python train.py --d_mlp=640 --norm="layernorm" --norm_eps=1e-06 --attn_scale=0.125 --tie_embeddings=false --beta2=0.95 --grad_clip=1.0 --warmup_steps=476 --train_tokens=157600000
Each number is 50 + 15 x the weight over its row's rms, rounded and kept within 0 to 99. Layers, rows and columns count from 0. The size before them is the row's rms in percent of the matrix's.

# k: layer 5 attention key, 128x160, rms 0.104, rows 88-109, columns 0-159
# q: layer 5 attention query, 128x160, rms 0.11, rows 89-109, columns 0-159
k88 084:38 68 38 45 42 39 73 48 35 47 37 56 52 19 66 50 47 32 69 51 53 25 46 29 46 34 56 74 75 61 50 40 43 51 36 42 54 51 31 30 64 34 42 25 57 40 55 33 60 43 56 66 58 27 28 60 69 45 74 65 57 74 62 14 41 30 74 47 32 55 58 68 55 46 44 67 86 59 46 39 53 64 45 50 30 53 26 38 66 53 53 26 80 54 59 58 72 62 83 45 64 19 28 48 46 30 50 72 70 34 64 47 69 49 44 27 46 50 65 58 64 51 60 73 53 55 50 45 63 53 49 53 31 44 73 34 37 30 27 52 23 55 13 46 54 64 66 55 46 39 55 28 41 86 67 53 44 53 34 57
q89 084:74 43 57 47 55 48 59 53 59 71 23 37 40 85 30 61 77 84 42 41 42 59 54 36 38 42 24 19 33 58 52 57 49 62 47 11 70 27 58 61 53 30 70 42 59 59 42 64 51 59 45 51 53 59 51 51 38 39 45 46 44 16 73 49 34 35 94 53 71 53 46 53 56 53 32 30 48 76 10 45 45 79 44 36 23 48 48 56 47 61 47 59 50 71 60 59 44 42 49 43 59 53 47 72 62 52 42 72 44 30 58 43 50 45 24 48 52 42 42 45 47 62 52 40 55 62 59 27 71 13 44 10 55 49 59 32 64 55 69 53 35 41 64 46 83 48 34 45 37 72 60 64 55 60 41 57 59 27 48 62
k89 079:40 58 50 47 18 49 35 55 52 59 65 69 09 49 49 55 62 35 54 24 42 43 67 54 29 20 52 59 46 63 28 40 31 33 49 81 54 53 48 88 54 76 53 58 41 66 36 44 23 44 54 53 43 25 77 48 56 55 42 31 45 43 59 34 70 53 29 28 55 31 43 27 46 39 44 15 41 56 68 64 81 44 38 61 60 42 43 53 50 59 26 44 61 48 78 38 50 54 25 66 50 50 51 46 50 61 73 17 70 74 50 44 51 59 43 70 56 56 45 47 35 40 70 52 54 43 65 44 32 36 54 43 57 37 59 75 44 36 29 51 82 78 60 63 47 49 26 47 68 52 75 53 50 55 60 23 31 74 34 43
q90 086:54 25 49 41 56 16 58 47 52 69 47 19 35 57 52 69 62 61 55 26 62 59 37 21 35 10 48 16 67 55 52 62 17 45 20 44 73 35 36 34 48 36 44 37 80 73 37 64 56 53 64 58 49 36 56 62 43 57 47 41 42 26 51 63 49 36 57 63 54 47 49 24 43 44 68 34 66 76 47 62 46 76 57 55 49 50 64 58 48 55 69 45 28 42 41 47 33 46 25 45 58 32 37 46 57 40 34 69 32 40 48 39 53 45 40 49 40 74 25 39 52 41 31 65 78 85 41 38 44 48 47 50 65 50 41 49 41 63 31 59 14 44 85 62 79 46 51 52 50 81 62 60 30 59 49 27 64 37 50 49
k90 077:39 50 58 50 47 54 51 63 54 42 69 73 26 41 32 35 42 87 41 35 35 62 38 76 36 36 53 53 43 26 48 53 66 56 86 41 20 35 22 36 61 53 38 59 55 68 37 44 46 37 81 43 49 30 73 75 44 47 62 54 31 45 66 44 44 96 16 51 49 63 39 42 57 62 57 32 22 36 34 27 59 37 36 40 35 60 77 57 38 47 41 44 88 70 66 57 52 47 44 30 79 51 56 49 38 50 53 40 42 16 50 53 47 47 52 30 55 56 50 32 44 51 71 27 52 69 58 79 29 53 86 66 58 39 60 53 58 46 57 64 69 78 50 52 57 37 42 65 51 53 54 30 49 55 49 38 44 45 33 41
q91 089:50 75 55 51 62 70 49 65 66 76 59 67 27 69 33 45 52 52 59 79 47 47 48 50 38 69 36 13 48 56 53 57 56 60 71 35 42 66 60 33 38 69 42 70 37 53 36 68 30 61 47 53 26 48 43 42 22 62 29 42 56 42 47 60 33 75 34 50 35 50 21 48 39 49 39 55 52 34 54 49 41 53 36 68 47 50 53 45 58 21 62 99 44 31 47 65 55 37 66 66 65 60 52 50 50 38 14 35 54 48 33 61 55 62 51 76 76 66 42 36 36 31 55 53 48 26 62 57 63 72 34 51 22 46 72 20 28 32 48 43 35 56 53 54 87 69 59 56 52 63 44 61 15 49 32 58 45 45 42 52
k91 086:40 54 31 54 35 52 47 53 33 53 81 55 55 44 17 71 70 42 60 33 43 64 42 69 58 43 71 52 66 50 49 47 79 53 65 51 72 73 41 50 51 51 35 55 43 51 77 64 60 48 53 51 69 51 80 62 86 03 55 64 56 56 80 41 85 69 74 57 43 53 67 18 65 52 46 79 54 73 33 67 64 44 47 20 64 71 23 49 22 42 49 48 48 53 57 54 54 57 35 60 41 32 24 34 35 43 46 61 40 55 60 42 53 62 63 45 70 52 57 37 45 40 49 46 42 58 56 68 31 38 47 54 45 46 53 66 51 40 46 42 63 42 48 70 38 63 45 53 53 28 25 04 34 62 31 41 52 64 23 57
q92 088:34 66 44 39 37 37 53 59 38 45 70 50 73 49 59 21 64 26 43 51 40 45 32 59 53 67 51 67 76 22 51 33 68 48 42 29 25 72 53 68 47 68 69 49 93 76 53 46 47 63 50 53 62 48 59 44 58 41 31 42 53 71 53 18 30 41 55 48 06 62 43 52 48 43 50 47 51 59 82 37 74 44 19 44 48 58 50 33 42 66 58 45 69 68 63 47 60 53 55 51 65 41 62 40 23 68 71 37 50 50 52 56 53 47 49 33 95 09 70 57 61 58 57 50 26 58 23 56 42 32 60 49 47 61 54 34 72 57 42 46 80 62 38 21 40 53 47 56 55 47 35 50 41 40 44 49 41 73 73 36
k92 086:56 37 58 34 76 57 83 45 46 30 76 38 66 61 62 48 55 29 75 77 63 39 34 49 25 40 32 55 24 62 55 47 53 46 14 55 75 34 69 49 47 56 64 70 79 43 77 37 43 61 36 63 37 73 43 58 66 46 64 69 77 59 69 46 40 26 58 27 38 43 64 65 37 29 55 62 32 66 55 70 65 60 60 67 55 61 57 00 69 64 24 28 34 62 59 44 61 44 49 32 64 28 49 56 42 47 34 61 62 41 60 57 37 30 61 31 49 40 42 71 52 52 41 68 31 62 35 35 51 55 48 42 57 63 56 46 43 26 68 38 47 20 32 39 70 53 43 57 38 68 62 52 56 46 60 64 48 31 39 50
q93 086:48 47 53 76 47 44 16 50 41 50 62 41 26 54 64 65 36 56 45 44 45 48 66 61 33 21 40 43 34 49 46 45 52 49 44 39 85 43 58 76 52 38 49 60 33 65 44 51 55 41 41 52 39 50 65 47 67 64 71 31 50 39 47 58 47 51 41 30 68 47 58 42 50 52 19 49 41 20 16 41 42 18 36 45 37 50 54 55 44 48 44 38 64 37 58 40 63 65 62 69 24 66 53 26 44 67 53 76 75 54 60 53 21 32 68 30 67 45 64 86 52 38 55 68 68 39 49 40 75 45 26 51 88 58 55 33 37 28 24 31 56 48 12 57 54 63 50 43 53 47 50 47 48 88 51 92 56 62 37 40
k93 086:35 80 46 62 47 45 42 28 52 45 39 33 42 36 61 46 63 53 32 42 67 22 32 37 46 35 88 32 54 24 51 66 55 33 56 58 39 39 50 46 44 47 20 54 48 53 38 47 57 43 45 37 58 44 48 58 21 53 52 70 57 42 39 58 50 55 48 71 78 53 50 47 35 62 45 57 58 35 66 50 48 58 70 64 36 00 48 48 40 77 35 59 33 60 79 47 42 56 74 57 57 53 62 63 46 60 36 27 51 46 34 36 59 84 14 57 40 56 41 55 48 52 44 41 71 30 48 41 45 29 57 45 53 62 55 90 34 46 58 16 55 72 55 62 43 34 63 47 57 46 82 76 42 70 68 39 62 82 66 18
q94 093:72 30 61 55 69 42 84 44 53 49 63 48 33 55 34 45 46 48 30 36 42 45 29 48 39 42 68 48 50 44 46 63 59 54 83 76 40 39 47 71 57 46 64 62 54 73 08 51 54 57 60 46 21 52 72 32 50 56 40 45 72 11 29 65 39 64 57 37 69 34 51 51 11 48 51 53 51 53 25 38 44 40 51 79 85 62 53 63 63 58 42 60 46 46 61 49 46 31 81 23 52 40 56 74 64 29 51 40 45 25 49 41 41 55 40 54 54 55 51 51 60 40 63 53 53 31 25 13 33 73 81 61 62 32 54 34 54 65 54 49 35 56 45 61 64 52 79 43 72 41 33 57 31 50 51 34 42 24 53 59
k94 078:50 39 00 59 59 35 33 53 33 72 21 73 85 20 54 26 63 42 86 53 45 46 46 36 75 40 73 16 41 41 31 53 60 51 67 33 80 54 53 53 60 62 59 52 48 50 35 40 41 36 54 29 53 56 56 58 65 57 44 65 37 51 78 36 60 34 37 47 48 53 59 39 89 37 29 44 65 75 45 32 24 27 59 51 42 45 43 50 79 50 39 29 46 54 42 35 61 57 29 46 56 68 38 53 39 49 62 30 59 43 42 53 45 64 35 51 55 45 55 69 43 53 88 44 56 64 31 47 60 35 41 60 33 65 49 28 44 62 79 47 49 43 62 34 27 61 47 63 50 32 43 54 33 52 43 53 40 82 42 71
q95 081:35 61 46 66 28 68 25 82 35 48 00 54 50 47 42 45 44 37 46 72 57 53 40 88 60 64 36 46 54 57 45 34 33 42 74 53 23 44 55 27 51 40 42 66 46 38 72 60 59 35 49 41 48 60 41 31 40 32 45 40 46 51 51 53 11 43 70 89 41 62 54 44 47 60 55 52 59 81 56 49 69 43 14 27 33 47 42 26 51 27 39 48 64 54 33 28 44 52 57 60 54 39 57 46 50 78 54 80 73 45 58 47 60 39 49 24 28 15 66 59 55 82 56 24 51 34 59 67 43 51 54 51 44 50 49 52 50 49 64 76 81 52 36 40 66 49 46 57 39 43 66 47 48 56 67 34 50 54 41 60
k95 082:37 59 55 26 67 03 66 54 62 29 72 51 81 60 48 50 35 46 84 47 36 54 74 35 59 43 36 64 59 45 61 45 43 54 38 66 41 44 46 34 52 45 66 71 52 40 74 37 21 41 44 69 42 68 22 43 53 37 32 42 71 62 47 22 33 38 49 45 31 35 59 62 72 34 64 54 52 54 35 54 64 50 46 53 65 69 32 32 77 46 57 45 60 64 50 58 37 37 45 40 75 21 33 45 81 35 50 44 42 82 47 57 63 26 63 55 38 33 44 25 61 59 44 64 52 92 51 45 59 64 19 72 52 62 56 61 48 36 10 56 38 64 50 45 44 67 64 35 51 43 47 58 69 44 61 62 51 51 73 52
q96 090:46 27 58 78 28 55 41 57 51 21 66 41 18 38 51 56 57 44 39 54 48 69 48 70 63 51 45 65 48 36 65 54 72 28 54 93 41 48 59 49 53 46 47 54 47 63 42 54 62 47 45 24 53 64 69 19 57 62 70 46 48 37 49 66 68 48 43 25 51 30 43 37 26 42 70 32 55 47 69 42 63 50 56 36 43 55 53 58 35 39 22 39 61 60 42 36 28 22 47 33 60 70 48 59 50 54 57 51 54 66 67 52 23 30 49 61 49 54 65 43 63 89 58 38 23 37 25 24 55 41 55 70 63 50 68 48 64 73 83 46 53 63 68 74 35 33 44 43 66 13 42 43 59 09 48 27 36 56 49 41
k96 089:45 46 41 50 55 35 41 52 52 83 45 58 31 29 56 27 31 59 46 47 41 42 43 08 83 57 18 45 41 49 53 50 25 36 57 59 63 64 61 67 52 59 66 47 39 38 71 63 34 39 57 20 55 50 39 53 48 56 56 45 41 52 48 64 53 40 82 31 63 37 53 78 47 49 31 15 97 48 48 45 32 46 50 46 22 59 56 62 35 52 38 53 61 43 54 46 57 49 52 67 52 63 63 52 35 67 45 32 66 34 32 70 47 77 65 38 50 33 51 82 44 83 66 30 44 42 60 55 79 38 23 38 27 54 38 30 34 66 45 69 34 41 47 36 44 54 75 59 51 57 45 63 28 68 56 65 48 81 60 61
q97 090:55 41 48 68 20 45 12 58 43 49 79 42 54 61 24 62 44 46 33 21 65 45 37 64 21 22 59 31 66 56 40 56 41 61 75 59 27 45 71 61 54 40 47 64 70 56 33 39 45 18 88 47 15 52 69 20 42 50 30 51 60 53 65 52 48 19 35 60 47 65 36 35 45 55 68 67 80 57 71 58 56 40 37 43 44 54 63 26 43 80 79 24 50 28 54 39 47 52 45 36 61 43 67 47 42 75 60 35 48 68 35 51 55 49 44 55 44 46 31 36 60 61 69 59 80 35 41 38 57 78 42 65 72 41 47 49 46 48 28 59 60 54 50 57 75 47 53 45 62 40 62 49 52 42 52 49 66 74 55 35
k97 089:51 39 41 62 72 46 67 28 49 42 83 59 67 30 39 17 57 31 72 30 43 59 49 39 53 57 64 39 47 30 36 47 64 75 47 22 38 51 31 54 59 59 46 44 88 66 68 53 27 62 36 65 36 46 14 74 55 44 33 53 50 59 39 33 45 52 35 61 28 31 65 38 45 46 47 46 25 45 21 42 40 48 37 44 50 67 50 60 51 45 52 40 68 62 56 65 56 55 66 75 82 49 51 76 61 50 35 51 69 19 35 46 54 38 44 35 38 64 45 53 33 72 38 44 46 99 45 67 38 50 56 61 19 83 62 44 60 47 40 67 41 59 38 49 41 47 43 56 54 40 56 41 20 35 80 40 62 48 37 35
q98 082:63 55 56 65 49 70 73 49 18 36 31 48 32 41 50 48 44 50 50 47 21 59 38 60 79 43 12 35 60 67 53 77 58 42 53 43 50 41 57 52 51 57 30 54 54 50 68 55 49 53 62 50 42 49 45 23 56 50 34 56 48 45 49 70 52 40 73 31 42 56 54 71 45 71 44 39 71 57 63 26 21 39 37 63 32 49 75 48 65 42 44 38 40 54 30 48 50 72 52 43 99 48 64 78 10 65 39 57 47 34 51 68 84 55 45 53 38 73 60 84 54 40 67 36 71 48 40 50 58 65 70 42 15 45 71 15 57 45 57 57 50 53 46 39 44 39 46 49 44 40 38 48 35 31 45 26 27 39 57 26
k98 080:42 91 48 66 23 48 39 35 58 45 44 46 32 57 54 59 61 33 70 53 63 45 56 42 60 44 74 61 52 85 46 52 43 52 30 70 75 30 21 64 52 36 44 53 52 12 57 52 47 29 54 56 27 35 46 59 79 75 56 75 56 65 44 16 48 34 57 46 41 59 50 35 39 46 26 40 57 73 25 30 60 44 66 22 32 48 44 52 63 61 76 72 42 40 72 58 58 55 54 74 60 36 53 31 57 59 35 43 35 25 67 50 39 36 48 41 71 38 50 27 62 41 18 53 56 37 49 51 20 38 47 55 34 52 32 49 53 54 44 49 51 32 54 58 69 76 67 55 48 74 58 24 38 46 66 47 69 85 38 54
q99 074:55 37 56 67 38 66 29 74 73 72 32 55 48 44 40 72 47 60 79 50 44 56 34 44 33 57 46 39 27 61 58 44 53 49 38 56 70 46 33 48 46 51 47 39 66 60 54 64 54 74 48 33 51 81 34 46 23 71 41 50 41 44 50 56 68 35 63 13 62 52 51 41 49 68 56 47 38 59 46 33 50 36 76 81 55 47 77 55 52 53 71 00 43 53 51 61 15 44 56 15 47 45 55 80 63 17 53 66 33 47 83 36 56 35 26 56 28 69 54 56 54 47 24 56 51 44 54 41 27 42 70 30 63 36 51 73 29 39 65 34 45 26 55 57 51 53 59 37 29 54 48 42 57 69 49 57 59 32 42 54
k99 073:58 38 56 86 26 54 51 60 60 44 61 63 52 39 52 46 53 58 28 30 42 53 72 27 43 33 45 47 81 37 25 69 60 47 27 64 44 32 26 68 59 61 41 33 36 35 45 47 76 24 55 62 56 49 42 48 28 64 62 46 22 54 53 47 56 51 44 68 59 48 43 53 41 33 52 05 52 58 57 33 62 38 30 46 57 46 33 60 55 55 56 54 69 48 59 69 75 41 72 70 24 57 39 75 51 47 55 41 22 60 50 67 56 43 45 57 82 54 44 44 49 39 81 33 56 38 54 23 70 37 35 41 29 46 63 53 45 68 42 70 23 99 74 44 40 46 31 41 54 61 58 59 48 72 53 36 49 58 51 73
q100 092:51 35 56 58 52 51 51 69 46 56 54 60 14 43 52 71 35 45 27 60 48 75 30 79 33 38 50 45 38 48 43 48 35 23 67 44 33 34 47 52 52 61 73 66 66 37 30 65 44 74 72 51 41 45 86 24 56 62 70 57 47 42 18 80 31 79 33 39 35 44 52 31 38 53 56 56 34 30 53 44 71 29 54 73 51 61 66 70 57 16 48 82 44 30 48 55 41 61 59 59 69 29 50 32 66 28 56 56 64 33 59 48 36 45 47 71 51 53 58 45 57 64 49 37 67 52 48 31 40 77 54 75 43 43 47 39 50 44 40 42 53 60 66 44 57 44 76 77 58 45 54 42 00 44 52 33 32 59 49 55
k100 088:16 71 29 52 58 17 68 56 31 80 46 54 62 37 64 41 53 43 70 47 44 47 31 40 62 59 79 51 65 36 51 74 57 65 54 50 72 78 35 60 51 46 39 70 35 52 71 26 27 46 49 50 61 48 45 67 60 31 67 89 58 62 53 49 29 54 43 54 34 50 47 51 72 77 47 68 68 37 63 55 49 63 49 32 34 61 35 27 85 60 45 38 63 56 26 50 47 47 47 28 67 46 28 49 48 39 44 60 40 39 21 42 67 45 55 24 43 40 61 48 61 47 71 30 44 80 36 37 66 54 59 58 29 40 59 43 42 67 60 52 35 42 42 46 26 57 43 68 39 31 18 43 42 47 50 60 47 66 56 99
q101 087:51 29 49 54 44 48 46 37 69 39 27 67 57 46 30 50 44 37 56 51 53 61 46 23 39 51 25 74 42 49 37 63 51 63 53 51 80 57 63 27 67 36 39 49 39 46 49 55 41 32 29 54 86 76 43 48 37 82 39 38 70 34 40 79 46 63 52 49 37 51 55 63 56 24 44 15 46 38 59 41 32 90 45 48 52 65 59 71 47 61 68 68 47 53 41 59 58 75 42 58 88 58 35 55 27 52 58 13 39 63 31 58 53 58 33 64 36 62 26 49 60 45 48 40 68 56 48 76 21 48 49 64 94 41 42 36 26 46 47 32 28 64 56 56 46 32 56 57 43 65 46 54 85 40 45 41 38 38 52 51
k101 089:58 70 56 35 34 65 30 29 66 42 26 50 28 41 45 55 38 49 57 38 50 50 53 35 57 60 68 66 50 45 43 66 41 33 78 67 35 48 46 32 40 55 63 42 36 60 57 66 75 57 46 16 61 33 89 37 74 48 59 61 93 70 31 35 38 41 57 43 69 55 48 39 33 59 43 69 36 64 50 34 64 39 40 25 48 62 53 85 58 76 53 53 60 39 30 43 55 36 40 56 14 69 47 42 73 62 67 66 56 39 54 58 37 83 74 54 46 59 49 14 39 57 40 60 43 33 54 53 35 38 38 65 47 35 36 48 55 55 60 62 63 41 67 42 52 70 64 48 57 43 33 57 65 39 55 03 41 45 31 73
q102 077:63 31 57 32 29 54 39 63 64 42 52 40 77 48 67 35 35 75 42 34 56 45 40 35 49 59 43 56 75 48 43 46 51 33 69 75 38 43 62 70 56 47 54 79 79 79 39 34 78 19 46 68 47 39 48 34 41 56 54 54 58 37 78 38 51 43 54 21 49 58 20 49 46 70 46 35 64 74 58 51 54 37 34 40 18 66 38 30 25 60 50 24 64 64 53 54 49 55 64 28 34 63 59 34 35 60 58 71 49 47 09 51 48 62 25 40 42 36 86 51 50 61 29 45 30 41 60 36 46 61 41 47 47 43 62 58 73 30 52 61 72 40 35 38 51 83 57 54 48 57 52 42 59 35 67 60 62 79 62 75
k102 078:39 27 42 57 73 45 32 42 42 40 60 32 48 37 44 35 79 29 34 62 40 48 70 81 70 54 45 44 43 44 46 72 48 33 82 17 62 66 45 56 47 45 46 59 33 38 69 70 31 51 41 43 39 64 33 54 66 47 23 25 53 40 58 26 68 47 41 36 41 40 83 48 63 39 62 42 20 45 47 56 35 69 64 71 61 27 34 43 55 53 61 37 35 68 49 76 69 52 48 56 64 38 70 77 37 83 60 41 59 55 45 38 28 20 51 56 62 49 45 63 67 52 61 31 66 50 41 75 47 31 34 47 22 61 51 41 58 51 48 73 58 72 20 39 48 62 35 42 55 45 68 65 49 44 49 67 57 70 38 11
q103 090:47 57 47 60 45 71 70 43 52 56 60 31 56 64 83 42 51 39 76 52 33 44 25 30 79 58 54 56 70 33 59 33 74 49 49 26 29 75 62 53 39 52 17 39 38 57 49 52 67 48 40 65 21 52 40 46 61 33 41 60 52 51 44 44 42 66 52 33 81 71 58 37 49 74 44 62 54 64 53 28 66 24 34 30 49 13 54 40 48 74 34 50 52 80 46 50 75 64 67 61 07 38 50 51 24 52 39 64 52 29 65 34 42 62 37 54 61 55 67 62 24 27 43 57 53 24 70 33 59 44 69 41 35 40 66 54 58 35 42 65 64 70 22 55 51 58 49 48 45 40 64 45 50 64 80 65 71 59 45 49
k103 090:66 24 43 52 35 28 57 65 33 53 52 36 53 52 67 50 59 64 49 60 45 35 49 76 47 56 22 58 67 44 61 52 49 48 46 39 49 35 50 65 56 37 33 42 53 41 50 52 42 29 32 69 44 61 44 70 34 59 03 41 47 60 66 33 64 34 63 66 54 66 57 25 77 51 50 53 48 49 61 75 71 24 67 85 55 46 36 27 55 61 79 54 25 89 56 42 61 52 78 55 68 35 53 37 45 49 40 32 30 55 68 31 55 13 48 51 65 40 50 44 31 25 50 41 67 60 32 57 64 47 47 43 66 56 27 54 62 33 39 45 42 54 49 44 78 76 31 24 53 56 67 45 49 60 49 95 53 33 57 36
q104 083:68 59 60 70 47 52 65 51 44 55 38 38 43 82 26 52 78 41 47 66 47 54 58 56 39 56 56 30 39 55 64 50 40 75 35 15 57 55 60 46 59 39 58 51 63 46 65 45 50 49 31 62 58 47 49 42 52 59 40 50 47 44 29 69 40 72 59 76 73 46 41 40 23 48 54 42 48 53 24 53 43 66 52 39 66 53 46 44 72 57 46 71 33 36 70 45 37 78 58 82 57 32 74 88 66 40 56 33 75 47 42 37 45 71 36 74 11 44 55 48 33 42 21 40 67 56 46 22 43 28 54 28 46 34 42 53 69 63 35 24 46 57 74 38 72 55 38 44 58 44 34 56 40 92 38 42 57 07 50 48
k104 082:52 50 39 55 48 52 59 66 32 59 22 62 18 34 50 55 51 60 54 54 44 44 51 42 04 31 71 70 64 40 52 43 33 47 54 94 41 49 50 49 59 37 41 49 43 52 34 28 55 70 64 73 71 37 75 21 60 64 56 31 74 60 56 32 63 36 44 45 50 33 51 52 67 49 35 43 48 58 69 42 63 47 66 60 38 60 30 63 81 55 62 20 85 74 45 50 28 76 59 45 45 52 25 39 56 09 62 16 51 44 46 65 62 36 45 40 38 64 67 52 49 32 54 56 50 38 47 50 35 42 79 61 44 41 58 62 39 45 37 49 44 34 59 72 44 44 37 33 67 60 55 42 53 24 85 51 39 48 31 71
q105 083:45 42 62 58 46 42 45 39 69 38 44 49 23 21 45 55 27 48 30 30 51 57 32 29 44 46 30 58 33 42 55 38 49 42 70 54 48 61 38 45 38 20 45 39 37 50 44 46 62 43 38 41 57 57 64 53 38 81 61 17 57 39 42 96 56 76 59 19 71 19 54 62 36 70 35 42 44 80 22 12 55 44 27 60 46 49 76 73 24 46 52 38 54 68 43 55 62 42 82 63 26 62 46 54 59 42 53 56 56 44 49 42 30 53 33 31 51 57 69 87 53 41 41 66 55 46 48 40 68 69 44 43 78 71 54 54 24 49 26 69 59 41 35 65 40 61 45 44 56 58 56 37 57 70 63 42 57 58 72 48
k105 093:43 72 26 49 53 25 50 61 47 40 61 62 31 46 36 61 55 64 32 48 39 57 43 38 65 66 46 46 59 40 53 67 49 21 66 65 65 22 46 48 44 48 50 31 37 45 27 71 45 45 48 21 39 40 74 71 32 49 10 51 40 48 35 54 60 52 54 51 68 65 65 63 65 53 43 48 55 60 62 37 65 30 48 74 49 19 27 50 51 64 22 50 58 69 62 54 59 42 48 58 40 47 56 55 39 72 20 23 33 75 57 56 61 71 64 65 61 39 51 44 39 42 80 36 61 44 28 33 65 40 42 19 48 42 42 45 46 46 79 34 55 76 59 44 49 52 33 40 51 56 83 99 47 75 60 59 63 82 54 45
q106 083:45 31 49 56 69 34 81 35 71 40 52 43 41 72 48 41 66 64 77 48 42 33 70 35 45 35 60 26 66 49 54 81 75 60 52 49 51 50 54 48 51 76 68 55 68 89 46 57 52 71 37 55 57 47 54 17 52 68 56 60 44 39 62 39 62 41 64 28 08 39 45 38 24 24 51 46 65 72 54 76 36 81 59 47 47 65 33 47 46 41 57 58 53 46 39 52 39 64 52 31 65 54 59 66 38 42 52 42 36 63 38 61 54 43 62 37 57 61 33 18 63 49 61 42 45 64 35 02 59 27 47 47 46 44 67 30 71 51 62 28 02 58 64 75 42 52 52 57 52 52 58 51 56 25 36 51 40 51 41 59
k106 084:33 40 58 31 49 91 22 47 59 56 37 46 67 37 56 23 46 43 59 66 48 66 58 66 69 28 79 53 24 42 53 35 71 49 69 32 44 67 63 54 61 54 51 41 43 46 57 36 58 64 62 30 49 54 45 45 63 43 96 48 46 58 55 42 53 73 54 36 41 57 29 36 51 53 54 51 30 55 31 45 38 55 82 31 51 71 57 46 31 40 58 44 64 26 78 34 47 53 38 47 50 55 68 58 47 55 60 80 77 28 53 42 45 45 55 55 43 34 42 55 84 51 36 54 46 24 54 64 24 29 40 76 67 46 60 35 43 38 60 68 75 34 22 57 49 49 80 71 37 56 19 26 46 60 26 38 39 51 22 46
q107 084:51 56 48 54 65 49 90 65 60 29 51 60 58 84 72 30 78 48 56 51 55 37 40 23 40 40 48 68 73 38 41 61 59 42 45 52 46 38 38 44 44 24 43 36 59 72 25 42 56 29 55 37 48 67 41 47 79 63 63 48 52 06 58 43 42 34 37 33 50 41 69 39 65 49 27 26 47 55 37 36 53 52 30 52 70 25 31 34 72 72 47 54 47 53 33 72 75 42 57 70 44 87 40 36 32 64 31 48 31 35 35 47 23 44 30 56 71 43 43 55 48 59 50 65 61 55 57 47 64 42 19 64 82 71 35 15 54 61 46 41 33 63 72 46 55 51 50 40 50 46 72 62 48 46 68 37 52 43 67 68
k107 084:62 38 37 54 38 45 22 37 49 58 47 34 43 52 59 50 35 75 42 11 45 41 67 77 60 44 41 39 41 62 46 38 38 44 52 37 42 27 85 73 57 71 62 47 62 80 35 43 29 51 40 42 36 59 79 76 64 65 32 61 48 50 61 62 59 61 78 02 68 45 43 49 28 52 49 19 41 64 32 49 53 60 43 59 50 33 77 82 31 65 55 59 28 85 45 48 61 35 22 43 45 37 46 39 62 55 60 24 54 52 46 45 51 76 50 56 63 61 40 51 51 58 51 66 62 21 41 34 73 51 57 30 56 54 43 48 59 48 79 38 78 42 35 32 69 65 53 54 29 42 45 65 59 45 59 56 44 64 39 32
q108 080:44 77 41 56 63 42 67 45 47 59 30 55 69 57 49 49 71 53 82 59 37 16 45 67 60 64 58 66 59 38 56 59 48 95 46 50 63 36 19 70 46 81 22 56 41 58 43 47 36 58 05 47 33 35 33 68 50 49 52 58 32 66 46 19 47 54 66 80 38 47 62 43 57 57 49 49 48 57 20 72 71 51 74 67 67 42 22 48 58 54 46 43 48 43 46 31 51 72 38 64 14 52 49 43 58 59 34 74 36 60 37 65 61 62 71 48 45 49 57 51 58 24 63 56 23 24 41 64 29 47 41 37 49 46 52 46 59 57 59 34 25 50 36 54 42 75 77 32 40 39 55 54 55 67 32 49 37 32 50 61
k108 083:71 35 52 68 51 80 01 64 52 34 36 33 60 68 66 50 38 58 25 68 56 57 56 65 43 35 56 72 42 46 45 39 66 51 31 47 31 71 79 21 50 77 51 63 70 52 33 45 61 50 55 77 51 78 32 23 17 50 46 41 55 37 65 55 49 42 32 64 42 40 45 34 41 40 82 46 34 47 44 53 43 50 82 37 56 53 71 45 30 35 67 60 59 66 60 55 34 53 46 33 47 53 41 45 63 19 67 47 26 38 62 37 34 49 26 75 58 48 34 56 74 49 25 54 77 15 43 38 42 67 67 72 84 55 48 53 42 50 48 49 58 51 55 34 52 42 60 64 45 42 38 42 72 37 38 43 39 48 47 48
q109 082:46 50 50 55 45 54 10 58 62 71 47 57 45 34 40 61 53 62 58 46 57 37 61 54 42 34 68 51 50 64 47 28 61 71 34 62 74 52 60 77 45 54 42 18 53 52 54 72 45 44 45 41 44 47 40 83 23 43 15 73 48 67 56 20 52 36 71 69 76 71 50 54 43 50 63 65 98 52 51 65 55 70 43 28 24 46 50 43 46 90 51 52 46 73 65 60 41 23 52 48 62 35 83 61 42 42 54 35 35 28 46 28 61 50 24 49 71 65 29 47 54 54 61 33 67 37 88 53 70 21 56 41 60 46 52 62 39 57 41 53 61 44 36 46 50 33 36 56 57 59 37 58 56 51 25 54 55 30 34 43
k109 087:73 41 54 52 54 52 41 24 49 40 80 66 64 54 65 46 43 31 57 59 62 60 33 36 32 48 23 29 52 52 35 58 65 63 05 59 31 53 45 42 47 65 57 33 86 66 54 48 52 34 58 92 55 21 35 45 30 60 42 35 37 52 57 39 70 50 18 49 65 54 43 49 59 40 30 42 27 62 54 62 52 37 52 67 80 78 51 64 49 46 38 45 36 27 62 36 43 42 49 41 54 48 33 59 63 67 70 82 36 54 56 36 51 43 52 39 54 75 47 47 20 44 67 56 40 80 61 53 34 48 53 36 70 55 56 61 60 09 28 53 42 49 81 54 56 49 35 46 70 52 67 22 49 75 39 51 42 25 52 58